From a checkpoint of a small transformer trained on Wikipedia.
Size: 13 layers, 1.23M parameters.
Architecture: LayerNorm before each block, learned positions, tied embeddings.
Training: 147M tokens, 9289 steps.
Each number is 128 + 24 x the weight over its row's rms, rounded and kept within 0 to 255. Layers, rows and columns count from 0. The size above them is the row's rms in percent of the matrix's.

# layer 9 attention query, 64x64, rms 0.164, rows 0-31, columns 0-63
size [ 70  96  88  88  95  89  82  91  86  91  81  88  92  96  83  87  89  82  85  82  91  88  69  98  67  89  86  76  85  75  81  98]
[[148 123 111 135 128 152 123  95 129 115  85  91 149 115  88 134 116 135 122 171 128 132 165 105 105 114 128 131  88 166 146 111 144 108  84 122 120 131 152 138 138 100 111 111 125 133 126 124 107 179 178 104 131 191 121 151 156 112 124 171 163 148 142 129]
 [157 156 113 127 116 150 139 151 128 118 125 163 113 122 108 178  94 157 170 141 112  94 143 161  76 135 178 121 108  99 121 165 126 108 129 137 133 122 109 114 132 125 152  88 106 115 129  82 156 102  96 162 117 111  95 156 139 125 135 127 108 149 110 164]
 [116 121 171 100 134 159 128 163 104 129 133 154 150 133 107 104  97 169 148 122 121 126 113 132  86 107 103 131  88 129 141 141 166 122 156  97 134 154 129 122 101 134  81 123 129 136 146 125 132  98  98 114 107 117  88 170 113 163 147 124 155 191 161 123]
 [109 100 103 124 117 129 168 139  72 145 123 115 136  91  94  92 142 109  73 132 152 132 121 112 172  91 160 143 123 130 131 160 118 169 101 132 117 117 119 109 151 141 116 150 121  94 120 112 184 138 112  94 140 127 141 145 148 120 142 148 159 132 111 173]
 [149 106 111 174  85 100 143 106 122 179 120 126 174 101 146 111 155 152  96 105 171 116 111 102 118 137 115 123 118 137 141  87 120 114 109 155 117 147 111 144 115 106 133 147 157 135 136 116  71 148 143 105 170 102 101 119 117 117 170 136 135 131 164 114]
 [140 153 143 107 161 132 109  86 101 171 156 122 145 122 130 117 128 128  90 115 117  66 154 116 101 144 154 109 100 134 151 132 138 166 150  92 136 128 134 121 140 153 149 135 141 123 137 128 149 127 139 144 113  73 144 102 123 115 119  77 173 104 106 178]
 [ 93 114 155 118 141 100 150 111 116 121 166 140 185 116 117 137 142 151 123 129 149 110 118 149 136  92 168 151  90 183 152 133 115 128 140 129 129 110 110 138 114 172 116  87 120 116 111 107 156  74 113 141 128 130 113  88 150 103 159 156 126 108 103 160]
 [153  65 141 156 116 113 152 137 132 102  94 119 103 124 140  78 161 113 111 107 140 129 143 112 143 114  95 125 111 134 156 135 154 111 124 148  66 153 130 144 164 171 125 145 133 152 101 130 120 156 133 131 120 115 133 126 139  96 166  85 137 166 149  93]
 [123 122 156 106 137 127 123  80 132 113  86 143 163 133 115 111 125 166 105 111 160  98 141 124 147 122 142 121 155 128  90 120 165 126 110 149 157 143 137 134 135 102 109 138 110 119 123 141 164 162 154 113 114 104 146  88 160 159 159 128 141  77 128  56]
 [101 145 144  95 130 133 147 171 135 105 134 136 101 104 121 137 113 127 146 150 138 134 130 131 150 131 116 112  96 131  94  99 152  86 122 123 125  91  89 143 143 139  67 107 150 117 133 116 175 117 167 117 176 119 130 139 142 194 131 147 143 108 120 175]
 [156 123 126 146 133 121 191 127 175 117 156 165 106 144 116 128 132 116 146 151 162 121 139  86 103 143 147 126 139  87 111 139 144  94 117 116 146 126 100  65 129 153 126 140 143 116 153 159 142 127 125 144 158  92  91 138  97 107 106 103 145 127  85 107]
 [166 148  98 150 119 138  90  86 110 151 105 157 141 156 145 105 159 121 160 107 112 103 139  90 106 136 134 127 141 124 110 112 118 111 162  97  94 151 119 163 119 118 115 167  65 115 120 150 125 136 123 139 154 150 173 118 116 102 104 146 165 104 137 154]
 [139 159 114 166 197 172 110 125 134 137 109 141 109 165 142  99 150 139 118 130 134  97 151  76 119 142 144 125 177 120 101 138 162 152 135 111 138 124  93 143 132 143 116 122 121 128  90  80 109 131 142 143 125 146 144 106 122  94 138 122 126 141  84  84]
 [136 109 169 165 117 137 134 116 173 122 147 170 103 143 168 141 159 147 131 106 104 123  87 140 130 118 147 135 136 130 158 139 118 116 173 108 122  97 122 111  89 107 100 119 122 171 163 117 193 103 125 142 151 118  91 144 137 100 117 115 117 106  99 110]
 [176 133 107  62 136 126 132 116 139 138 138  85 144 148 107 127 174 127 146  82 154 141 112  89 147 115  86 123 127 121 116 100 107 114  91 168 142 122 121 126 134 124 159 113 122 144 156 131 108 159 128 159  89 142 140 120 152 162 117 164 158 127 120  95]
 [107 147 180 157 131 131 119 106 169 161 138 137 128 156 159 140 147 124 157 156 113 130 103  86 107 150 127 114  87  76 121 176 122 102 124 127 125 105 134 141 141 125 114 138 127 124  91 108 143 115  92 125 161  91 171 124 134 142 165 123 127 101 158  85]
 [107 115 105  90 103  90 124 124  87 113 134 112 134 154 136 165  92 133 135 102 135 153 141 101 135 141 103 149 126 104 103 152 124 160 121 109 117 156  95 143 198 117 157 103 124 136 132 165  92 140 125 153 150 140 113 156 137  85 104 146 166 120 144 162]
 [164  89  85 123 145 123 110 130  96 138 118  89 163 136 129 168 106 157 131 138 140 107 116 146 141 136 102 164 103 141 162 109 178 129  82  97 119 140  95  95 155 160 173 107 120 117 144 106 119 127 105 145 158 150 139 124 115 115 153 147 124 120  99 160]
 [127  99 120 113 150 149 125 106 116 132 113  98 138 129 146  93 151 162 161 142 130 121 115 106 177  91 165 125 111 110 116 129 139 146 117 127 101 174 124 115 144 115 164 133 144 143 135 135 105 120 110 116 171  94 137 152 126  67  89 133  88 159  97 175]
 [147 129 108 130 158 114 118 121 110 121 150 154 163 155 125 142 140 139 116 145  94 109 132 112 143  94 141 148  92 135 119  58  91 157 138 117 146 176 131  89 113  91  98 156 147  92 112 155 130 135 151 116 109 106 136 113 110 146 150 101 103 143 151 182]
 [126 119 129 159 142 140 113 144 125  84 101 114 145 129 119 107 118 125 136 126 126 193 125 139 154 154 130 138 114 157 143 145 157 133  81  90 146  98 127 146  86 165 139  99 125 117 176 153 165  99 112 118 133  71 113 151 123 140 111 117 166 118 158  99]
 [149 122 175 105  99 188  86 146 180 107 131 176 115 134 141 123 129 150 107 126 123 138 134 127 128 168 139 100 139 123 117 160  82  99 135 106  99  79 125 131 136  98  93 101 102 151 118 134 171 113 131 134 126 132 120 124 133 155 123  88 152 139 138 134]
 [125 171 143  93  95 156 132 128 146  94 166 149 108 126 180 160 152 184 107 141 123 137 108 134 129 110 109 123 137 127  94 139 112 170  89  93 116 138 134 144 110 142 138 114 113 101 141 147  86 119 127 111 120 111 181 111 107 129 100 171 109 120 120 107]
 [112 156 142 199 130  89 118 152 122 132 154  95 120 126 148  92 110 116 134 156 134 106 144 113 130 101  85 126 112 171 137 150 128 190 131 137 125  86 100 126 151 115 138 103  99 108 130 135 152 125 119 165 106 110 112 118 114 163  98 153 114 102 148 153]
 [131 109 135 127 143 102 137 116 114  83 129 112 129 108 138 190 156 151 131 101 117 152 167 159 145 175 122 126 165 122 140 122  83 109 131 113 157 103 142 110 108 121 101 158 151 152 145  58 150 100 110 136 133 146 130  83 141  94 120 127 109 147 144 125]
 [154 141 126 165 131 117  91 155 134 159 148 140  82 146 161 181 156  97 155 102 103 100 118 124 111 162 146 147 100 131 113 132 147 152 107 135 112 105 176 111  85 135 152 129  99 128  94 100 127 137 146 145 131 117 122 119  94  97 106 108 100 164 144 108]
 [123 125  97 109 124 121 112 107 115 115 128 177  99 153  91 137 140 101 110 126 101 127 177 171  92  99 150 141 153 154 159 172 129 139 140 127  96 131 147 140 113 115 109 103 133 135  94 107 118 137  97 147 152 136 144 164 121 161 130 108  89  96 157 176]
 [136 105 137  56 141 136 117 141 132  92 116 111 150 173 124 127 111 141 145 120 132  88 135 137 143 112 119 134 159 124 134 129 138  98 142 135 125 124 139 168  96 123 146 103 137 115 136 172 110 108 108  77 148  95 122 186 142 114 109 107 153 155 186 148]
 [132 130 154 171 132 133 169 139 139  97 118 148 122 130 118  90 140 149 115 140 104 136 109 122 129 114 109 170 110 147 120 144 121 164 141 129 161  98 117 110 130 185 106 127 110 183  98 111 149 107 113 139  82  78  93 171 121 159 150  95 134 118 111 127]
 [118 135 134 161  83  71 101 135 119 116 151 127 173 146 130 128 133 109  65 140 170 132 138 134 165 117 154 144 148 150 154 126 113 137  97  95 161 140  98  86 104 136 127 182 128 142 129 134 139 118 139 108 102 144 140 128 139  96 136 129  79 107 144 131]
 [140 114 102 134 128 156 146 149  94 128 127 145 111 111 148 145 109 103  91 128 145 129 141  88  95 117 127 149 126 163 136  94 173 168 155 206 128 111 126 135 123 114 124 142 134 140 134 153 101 144  97 111  85 121 159 104 107 119 153 120 173 115  90 107]
 [119 150  73 130  98 155 127 126 175 108  86 141 122 134 154 155 109 107 139 104 144 148 123 111 134 163 106 146 173 106  78 143 129 145 139 160 121  98  92 115 112 151  85 120 123 134 162 139 100 156 127 123 110 140 145 137 130 116 109 137 119 192  99 135]]
# layer 9 attention key, 64x64, rms 0.169, rows 0-31, columns 0-63
size [ 75  86  87  91 103  94  85  87  84  85  84  88  87  93  82  88  89  87  77  77  88  88  82  98  67  94  87  80  89  75  84  98]
[[141 153 107  91 152 135 156 103 114  99 151 144 134 174 124  79 113 113 131 172 161 102 152 142 185 107 131 112  97 120 120 144 135 109  84  98  93 135  94 156 155 121 146 131 140 127 142 133 114 138 163 164  88 144 113 111 127 121 114 106 138 166 127 122]
 [128 127 141 146 149 132 134 180 144 125 126 136 170 111 118 159  99  95 110 133 116 150 115 145  99 149 120 162 117 103 119 154  92 136 137 102 145  78 134  96 156 122 124  92 127 145 113  98 136 100 113 159 108 148 137 116  88 179 144  98 119 145  98 183]
 [129 125 133 111 152 139  67 181 101 125 118 142 167 157 124 101  71 140 125 126  98 107 143 147 147  99 162 146 129 145 131 146 149 143 108 157 126 124 112  87 102 120 143  71 132 147 118 148 132 126 109 122  84 139  87 151 138 148 143 157 111 152 131 153]
 [101 124 127 143 133 122 143 126 111 136 128 131 152  92 134 139 131 117 133 121 146 120 103 132 184 191 143 139  94  92 112 124 112  85 125  78 146 147 141 112 111 131  86 179 115  93 122 137 177  99 115 125 134 168 134  84 136 117 126 158 142 138 153 157]
 [138 109 144 124 119 117 158 118 140 160 169 115 136 113 153  80 159 122 128 132 146 100 148  83 123 130  99 147 107 126 148  95 143 130  86 166 113 151 119 127 129 140 123 131 148 123 156 145  75 116 158  71 153 132  65 118 157 159 154 118 129 111 126 147]
 [166 134 111  80 181 122 114 133 133 131 128 166 140 148 136 137 190 106 120 100 105 109 119 114 123 160 144 108 119 128 121 150 134 141 129 150  98 125 165 132 102 114 109 140 105 131  93 116 147 134 134 166 137 102 140  89 164 157 157 115 136  75  85 143]
 [135 101 152 121 129 136 152 128 166 154 143 147 158  96 144 134 157 106 116 112 145 114  79 168 108 105 165 105  70 121 123 133 107 100 133 120 144 129 180 133  98 105 138 119  86 117 141 116 140 122 131 129  92 109 133  85 118 152 131 133 161 128 161 180]
 [149  82 130 128 133  75 119 175 125 143 117  88 144 125 110  90 130 137 122 133 139 110 152  95 159 127  84 114  82 149 139 126 158  91  88 143  87 164 103 148 123 156 142 137 154 128 120 140  94 125 141 150 152 132 158 145 149 114 116 122 144 144 173 142]
 [159 127 111 119 158 140 157  77 151 140 133 122 128 164 120 121 122 175  99 149 117  99 125 149 142 141 158 141 129 125  82 111 152  98 108  99 149 143 159 124 111 111  90 167 116 120 128 146 102 108 132  90 148  94 126 141 125 121 152 124 155 103 186  82]
 [114 162  93 107 132 152 129 131 131 126 114 157 158  71 133 163 101 124 134 134 118 154 134 175 129 117 122 124 130 143 123 123 146  99 135 120 117  99 138 161 126 138  58 106 188 135  99  96 166 114 133 121 136 140 131 118 121 149 133 112  59 143 139 143]
 [147 123 136 150 103  92 108 118 162 151 167 115 140 168  87 149 123  96 140 126 106 152 101  78  86 110 112 141 122 115 167 138 111 120 145 137 100 158 151 126 133 117  73 125 150 133  98 174 150  83 149 162 141 150 115 128 136 140 123 110  97 127 110 142]
 [146 106 131 110 119 129 130  95 118 118 110 126 134 141 143 148 145 107 163 117 123 121 156 120  88 150 130 132 129  94 119 125 124 140 147 123  78 162 109 119 141 118 121 173  89 184  90 123  83 152 186 148 160 134 126  86 109  86 159 142 151 133 109 144]
 [153 158 117 137 147 119  97  95 135 175 111 106 130 166 177 103 169 115 123 133 141 121 160  84 101 136 146 113  92 117 115 108 134 141 102 116 102 162 145 134 134 126 131 141 135 160  77 119  72 174 143 143 113 104 143 137 119 123 106 107 102 156 114 140]
 [136  93 159 163 146 108  95 146 148 153 160 114 141 139 146 147 122 125  94 105 109 119 138 139 110  98 103 106 165  66 137 167 159 136 159 126  94 158 154 108 150 108 143 105 135 173 147 123 163 124 125 108 123 109  92 149  92 118 101 137 106 103 134 144]
 [161 119  96  84 141 125 160  82 121 119 105 145 105 126 136 118 146 139 147  96 111 114  85  92 146 140 125 141 178 133 124  90  95 129  92 102 126 139 171 122 129 155 160  96 118 147 153 145 106 100 157 121 125 134 164 130 143 130 140 147 157 172 137  94]
 [115  97 131 128 126 154 106 120 140 156 162 116 147 161 169  94 133 100 160 147  96 120 160 101 126  88 116 164 155 109 152 116 152 137 149 134 121 129  83 117 144 125 120 140  99 109 163 121 122 151 102 139 140  47 146 155 119 111 136 126  99 131  95 143]
 [124 101  88  74  89 115 174  95 112 107 103 165 186 109 111 144 118 147 158 136 165 170 139 100 132 146 108 141 163 129 109 134  98 138 125  94 114 128 110 107 131 111 139 105 119 119 102 153 122 152 121 130 135 150 142 139 193 120 121 138 138 136 136 122]
 [166 114  65 142 108 114 140 111 106 112 116 114 137 113 111 133 168 123 108 128 125 149 126 133 146 141  97 134 100 190 157 119 119 119  94  82 169 129 129 147 117 116 157 109 120 152 114 121 136 141 126 161 134 128 118  99  91 175 171 115 125 122 120 183]
 [147 112 106 115 130 100  82 135 106 118 123 102 126 110 115 125 140 137  96 165 164 187 143 119 162 113 122 157 107  85 130 103 104 116 133 131 159 152 155 128 117  94 110 145 129  96 131 145 123 137 158  92 183 138 132 125 121 106 158 140 137 140  96 186]
 [105 161 105 139 120 168 111 122 148 136 112 175 148 142  86 118 146 137 108 129 126 146 104 126 132  96 136 103  93 133 114 118 107 175 117 129 153 166 108 137 106 141 134 151 127 151 148 121 121  97 169 122 172  82  94 103 142 119 158 160 125  67 139 144]
 [112 121 158 130 145 134 125 140 136 130 100  79 118 139 113 140 151 146 164 123 153 140 124 141 135  80 162 133 155 153 205 114 140  79 107 110  84 109 122 114 118 102 138 130 110 127 113 135 161  90  82 117 117 137 118 137  99 134 147 168 112 153 132 163]
 [124 118 193  86 145 145  94 128 157 114 127 159 158 111 108 142 116 155 127 137  63 117 135 136 106 140 105  88 138  80 148 145 139 133 144 123  82 111 130 135 158 136 130 103 134 105 112  97 142 145 106 142 135 138 113 170  80 149 117 114 154 150 120 137]
 [104 145 135 133 107 134 118  86 152  83 145 142 121 154 135 119 134 155 149  92 125 156 122 125 135 115 130 159 168 140 107 129 112 195 117 112 117 107 131 155 116 116 131 108 130  94 150 165 141 168 154  93 127  86 136 166  72 114 110 144 134 141  87 124]
 [114 126 110 174 118  97 135 121 143 151 111 130 127  76 137 147 187 119 158 169 132 127 183  98 117 119 123 125 119 122 130 160 122 140 115 130  96  72 124 122 115 131 146 123 114 154 156 113 166 106 119 135  90 139 172  74 146 124 128 158 106 118 131 134]
 [113  81 155 134 143 142 136 123 156 153 174 102 131  85  98 109 140 137 122 101 115 153 103 181 115 138 142 119 102 139 152 113 109 133 147 115 140 157 103  95 143 132 128 114 129 178 130 123 139 115 106 107 161 144 115 135 141 119 120  82 155 182 144  76]
 [136 141 115 149 160 131  80 148 108 156 143 129  82 162 162 133 137 124 153  78 154 123 154  96 133  73  92 130 125 146 155 190 120 169 135 137 103 101 115 103 152 134 144 117  98 151 140 100  99 142 108 146 139  99 128 142 114 118 117 107 118 132 134 124]
 [ 73 112 155 133 153 153 114 113 126 113 175  97 132 140 148 127  75 118 127 148 141 140 123 163 104 164 136  74  83  88 103 135 142 114 145 135 123 109 117 129 159 136 162 117 111 116 107 121 121 135  99 145 142 119 147 114 140 185 141 148 122  84 134 155]
 [137  78 109  91 166 141 102 124 115  97 118 122 161 129 105 123  94 136 131 137 161 124  93 106 137  99 150 151 185 112 116 110 114 104 154 127 117 113 106 157  91 109 160  97 169 131 118 135 110 143 109 113 137 180 112 146 141 130 167 124 132 127 159 165]
 [117 171 134 143 135  80 107 139 170 194 109 124 123 110 139 114  97 135 129 123 134 117 135 145 128 109 134 146 124 149 133 135 162 129 120 114  97 131 150 101 136 136 140 118  86 136 105 128 166 106 121 133 100  71 117 168 128 156  92 190 147  96 118 112]
 [ 84 152 118 159 108  75 138  89 127 132 168 112 167 126 136 136 165 116  80 138 154  84  81 127 161 130 134 110 158 158 149 126 113 110 133 143 157 119 119 108 135 152 110 148  93 109 148 147 131 120 122 107 156 134 110  85 141 112 107 150 141 118 167 124]
 [133 131 100 150 131 167 124 120 146 136 116 111 118 146 177 152 131 120 133 105 121 133  93 117 125 161  94 131  74 122 121 121 127 160 113 115 140 173 131 148 106 114 141 166 141 109 113  99  94 113 124 133  86 181 149  98 153 122 155 142 183 107 124  81]
 [130 150 114 123  83 123 124 124 160 147 115 135  93 105 149 171 122 123 140 137 126 132  91 123  86 170  81 136 131 136  82 122 123 160 159 132  79 126 134 126 165  99 115 124 143 135 111 139 116 140 120 137 140 182 127 173 114  88 116 133 115 183 147 117]]
# layer 9 attention value, 64x64, rms 0.155, rows 0-20, columns 0-63
size [114 109  99 114 117 110 121  93 102  87 107 120 100  93 112  94 105  96  95 113 113]
[[125 138 139 121 111 126 147 121 128 145 151 152 109 144 124 106 142 137 121 134 136 138 154  87 134 100 111 199 100 101 118 114 105 132 167 155 169 150  88 121 100 113 143  93 133 148 131 103 146 112  95 122 136 124 114 161 169 112 105  76 136 108 185 108]
 [ 96 164 143  99 121 123 134 105 103 143  90 158 128 106  91 147 143  88 156  98  96 148 158 109 142 134  69 120 104 109 167 136 114 180 111 136 142 135 141 129 125 134  84 152 140 168 133 107 106 124 110 147 124 121 150 127 166 130 175 154 123 110 136 125]
 [104 156 103 125  82 136 108 124  76 152 162 152 124 108 108  75 152 110 115 103 121 133 138 154  99 149 100 143 121 138 161 124 138 147 119 148 109 162 163 163 111 120 148 100  97 126 112 181 126 142 160 119 173 159 100 122 143 115 109 157 118 118 123 112]
 [128 121 126 144 111 118  77 133 154  69 129 123 187 118  90 167 141 137 124 128 164 139 132 116  75 139 143 142 145  96 154  77 157 119 117 111  97 128 136 123 104 139 135 125 131 116 128  96 146 162 147 166 130 131 151 159 166 119 134 151 134 115 125  89]
 [130 107  86  99 140 153 154 135 135 161 148 103 139 110 116 106  83 115 155 132 118 157 146  50 138 120 130 106 102 157 132 176 135 167 144 127 123  92 139 149 127 147 126 142 112 148 152 127 126 161 142 105 121 124 133 124 150 170 131 123 112  65 128 110]
 [128 114  89 139 148 131  91 109 148  92 110 103 132 109 108 137 139 144 119 109 154 150 144 154 122 110 157  74 189 125 115 113 120  99 129 138 158 140 121 152 136 171  93 145 166 129 166 119 146 145  93 166 111 157 122 161 110 143 139  94 138 111 116  89]
 [104  99 142 162 138 103 135 101 138 103  99 148 109 124 151 122 131 109 128  94 139 121 124 133 114 162 106 122 132 158 152 100 139 136 160 131 106 158 159  86  93  76 107 127 101 120 106 164 134 171 155  84 138 133 127 136 143 105 107 135 158 170 156 173]
 [ 76  89 116 137 120 113 113 128 118 132 127 124 147 163 117 108 147 192 129 109 103 119 145 119 143 180  85 108 147 169 136 134 156 109 150 142 132 141 143 131 162  91 106  88 100 154 128 102 162 122 162 120 153 131 131 124  98 139 112 158 119 119 118  85]
 [120 127 113 127  99 104  98 144 159 151 126 175 142 151 130 106 126 129 131 128 135 116 120  85 163 166 196 122 138 148 139 120 124 104 127 117  99 129  94 107 132 163  88 109 140 156 128 121 136  94 118  54 111 111 140 134 110 136 143 138 140 140 179 147]
 [110 116 110 136 155 136 133  95 156  93 109 121 171 131 158 120 101 110 112 116 131  96 149 128 137 120 146 134  98 124 117 110 143 125 134 142 122  74 182 136 154 148 116 140 133 129 109 197 175 128 183 128 132 136 153 123 129  90 120 106  86 127  93 114]
 [162 105 182 106 142 143 130 131 149  90 157 140 146 115 139 124 145  97 139 129  95 134 155 129 140 136 125 124 127 113 116 119 114 116 130 108 157 183  82 110 143 118 112 111 107 169  96 147 126 111 103  99 121 205 124  89 153 108 113 125 157 109 136 157]
 [159 121 150 141 114 137 138  80 124 119 133  88 136 133 165 154 109 157 111 112 126 138 151 160 115 107 123 151 136 187 129  84 170  87 143  91  96 168 124 144 151 172 109 135 104 113 128 113 125  87  92 112 122 133 140 111 119 116 124 115 118 148  92 158]
 [139  88 149 112 150 112 126 102 113 176 128 110 130 133 135 152 103  93 151 112 141  97  82 171 123 107 133 108 131 105 115 160 103 113  93 141 117 170 120 157 183 109  81 134 101 121 141 135 122 154 117 178 112 152 172 136 127 120 153 136 106 127 132 119]
 [149 139  95  75 154 135 167 104 106 122 138 194 106 127 135 128 109 129 142 170 124 105 133 129 118 136 140  90 124 138 167 126 113 124 101 137 113 147 129  88 121 124  89 160 133 141 150 132 118 113  94 122 159 115 127 141 106 118 147 136 140 128 205  93]
 [157 159  94 137 111 150 101 113 145 151 120 129 122 113 122 151 119 160 103 144 136 116 125 153 130 161 136 139 118 167 120  60 137  89 120 111  86 145 122 124 119 104  62 157 168 141 146 163 155 120 111 157 150 139 157 105 115 113  97 114 141 145 146 107]
 [105 111 128 132 162 139 132 116 119 129 133  74 167 108 177 132 104 151  92 182 133 173 102 116  90 110  84 148 126 118 119  88  92 123 147 148 139 133 100 142 113 168 130 143 149 144 133 155 117 134 111 165 120 117 136 125 116 143 169  93 127  97 118 136]
 [125  99 150 144 161 156 117 133 123 144 115 127 111 105 140 126 111 143 109 149  82 111 120  84 161  89 139 155 194 128 125 140 119 147 137 111 187 134 164 131 139 144 127  96  71 133 126 132 130 135 109 128 170 103 147 106 136 108  85  94 143 121 147 123]
 [186 120 121 142  88 137 141 109 164 129 109 151  83 140 114 109 115 127  97 151 185 165 113 163 149 129 140 113 153 109 151 162 117 122 168 109 121 121 141 120  99  89 139 139 114 133 121 117 104  94 134 155 119 140  86 116 150 117  81 167 132 112 136 121]
 [162  90 116  98 108 118 139 113 146 178 156 155 138 164 106 152 152 110 154 154  85 144 134  98 176  94 135 128 149 118 137 138 180 129 134  84  82 135 159 106 140 104 108 138 152 105  97 134 150 110 120 126 103 119 135 106 136 124 127 113 155  99 107 133]
 [116 107 111 131 108 120 127 127 140 126 127 165 150  97 139 141 137 157 117 143 141  99 109 107 138 130 159 127  60 103 148 149 124 105 112 116  90 157 104 135 147 108  95  91 157 105 168 100 102 137 169 105 169 160 154 143 165 150 150 148 144 138  90 132]
 [ 92 126 139 145 118 139 134 143  79 118 127 120 116 105 137 111 186 162 140 101  99 114 126 131 120 111 155 142 143 135 156 113  84 155 121 103 162 155 142 118 125 161 102  71 105  98 122 135  98 136 129 118 144 126 102 160 167 134 147 102 131 157  91 174]]
# layer 9 attention output (transposed), 64x64, rms 0.128, rows 0-19, columns 0-63
size [109  98  93 110 116 109 121  99 100  80 110 122  98  91 112  97  99  98  97 109]
[[145 149 120 124 115 124 149 121 108  76  81  99  84 119 118 120 141 159 129 114 162 120  66 140 116 143 133 113 137 149 108 139 161 128  95 139 153 123 162 142 148 162 118 126  91 135 111 130 116 131 149 159 136 148 168 136 135 146 102 180 136 111  70 125]
 [106 127 121 111 116 137 148 179 147 129 129 100 131 119 142  67 132 190 118 120 162 162 114 159 141 162 130 136 114 138 113 115  77  82 141  97 153 121 140 175 143  92 150 120 114  84 111 139 146 146 123 120 141 101 112 134 102 152 125 117 114 116 124 159]
 [161 156 158 138 186 104 149 141 126 120  95 109 152 116 134 167 139 155  82 142 129 127 127 162 158 138 158 124  85 135 124  98 112 120 132 120 128 109 145 133  76 123 105 152 131 118 143  93 167 132 136  96  92 107 114  90 122 138 144 110 177 114 116 104]
 [119 132  97 139 104  99 142 103 105 149 174 163 152 105 148 144 145 126  98  85 111  97 101 149 160 144 138 150 140 144 109 157  87 146 161 140 188 143 125 101 102 130  95 159 140 117 143 151 125 114  95 123 111 105 150 101 109 109 109 166 130 106 151 132]
 [151 137 152 113 128 174 114 155 122  85 125 141 113 156 122 109 105 146 151 116 154 135 158 137 145 161 141 137 143 136 140  95 100 122 157 102 132 138 119 102 132  81 116 129  80  68 128 121 168 108 118 152 152 113 133 158 106 131 122  73 119 171 102 149]
 [ 97 134 121  97  88 111 142 134 142 201 121 155 160 146 168 138 121 145 149 113 130 117 127 112 129  85 124 147 163 102 147 101 124 156 138 133 162 137  98  86 141 113 118 140 117 146 135 135  99 141 178 136 121 105 128 103 129  69 136 153  98 135 105 109]
 [162 140 127 150 142 139 112 123 111 128 132 118 125 135  94 160 133 114  97 145 103 146 123 145 112 121 140 149  95 128  80 119 159  97 147 129 135 149 129 124 166 144 158 137 148 115 114  77 136 123 112 153 104 155 109  78 109 160 180 133 107  61 169 132]
 [103 169 143 113 150 167 151 134 136 131 140 100  72 120 174 124 116 146 142 151  94  95 147 105 146 107 153 151  90 116 143 101 147 123 116  96 132 158 113 105 114  91 104 133 135  88 117 144 117 138 113 139  92 154 131 140 139 149 175 140 117 120 178 100]
 [127  98 109 154 151 117 144 101 123 118 140 111 100 146 121 155 126 121 124 131 133 121 177 102  88 139 116 146 132 119  85 159 137 183  93 107 120 158 104 122 134  76 161 157 109 106 112 133 104 133 105 159 187 156 163 147 132 140 106 158 101 118 132 118]
 [142 124 114 113 158 159 128 156  82 176 169 119 130 106 129 146  85 129 108 155 141 152 131 152 109 154 122 122 133 131 169 110 155 148 149 167  82 128  90 101 113 133 109 122 137 105 155  91 102  92 117 126 107 131 108 106 153 123 114  99 136 179 145 111]
 [112 137  95 119 163 154 135 113  98 134 130 133 123 181 110 122 135 124 100 141 156  94 143 134 109  84 156 116 125 153 124 154 144 113 160 177 108  93 146 144 135 143 165 125 101 118 111  97 121 141 119 145  87  76 132 123 108 185 140 166 114 130  96 127]
 [119 162  88 113 143 119  99 139 117  99 126 165 114 128 108 156 124 126 113 135  95  91 172 102 124 140 144 130 172  98 148 127 108 136 148 165  94 142 120 155  95 116 157 104 142 127 138 143 110 171 123 125  97 142  84 122 146 112 145 154 118  91 190 136]
 [ 91 160 144 110 116 136 121 147 164 137 152 145 154 106 124 122 136 118 147 135 119 150 136 124 125  99  94 122 150 114 147 131 125 114 144 127 140 106 141  92 104 124 163 147 160 125  99 162 130 138 133 136  84  91  45 134 129 162  95 116 102 188 114 149]
 [100 150 151 155 123 115 129 142  95 131 108  59 107 142 119 145 136 113 118  84 136 148 160  95 117 162 114 139 118 124  82 134 115 147 142 140 135 126 116  81 155 132 146  93 104 120 109 126 134 120 156 187 132 140 140 148 118 168 128 157 114 182 104 133]
 [ 91 137 106 154 139  87 175 128 147 187  92 129 123 129 108 129 123 144  97  86  92 123 144 129 131 154 146 176 129  98 157 135 114 148 139 146 148 148 127  88 141 141 142 105 118 134 177  96 112 145 108 136 103 172 102 112 142 116 119 129  87 114 143 132]
 [144 137 119  77 120 114 127 151 125 124 146 146 121  92 120 136 164 137 177  90 133  89 109 176 140 127 142 140 136 123 155 156  99 104 124 126 142 102 146 129 137 142 111 108 109 151  99 124 163  99 154 152 120 124  99  60 172 141  99 155 105 158 114 129]
 [119 127 122 142 119 128 145 146  96  90  97 175  99 142  91 122  83 134 131 115 154 152 121 189  68 146 125 109 117 135 116  84 160 114 126 154 109 137  94 108 136 103 117  89 136 149 131 169 155 142 147 112 124 143 142 137 131 155 154 155 144 101 119 144]
 [125 114 112 144 121 110 155  92 118 133  72 114 178  88 121 148 170 153 118 116 121  84 143 110 137 122 135 143  94 144 121 112 148 126  91 159 133 125 124 150 119 165 166 129 117 147 173 133 143 114 108 114 134 143 147 139 107  71 180  93 140 135 114 135]
 [ 98 136  99 149 138 142  85 125  89 120 114 132 148 114 107 123  52 124 127 130 103 122 134 161 102 139 118 149 148 129 144 157  95 142  95 118  95 121 133 166 138 124 160 131 129 124 148 108 146 119  87 132 118 142 160 182  89 129 135 154 120 165 162 158]
 [ 99 144 130 177 187 157 145 102 117 130 160 148  95 125 148  88 132 119 147 125  98 116 161 133 112 142 151 124 176 123 112 123 134 194 154 130 150 115  90 125  97 135 127 138 110  94  95 119 165 114 110 153 126 121 107 143 115 113 109 125  96 126  92 129]]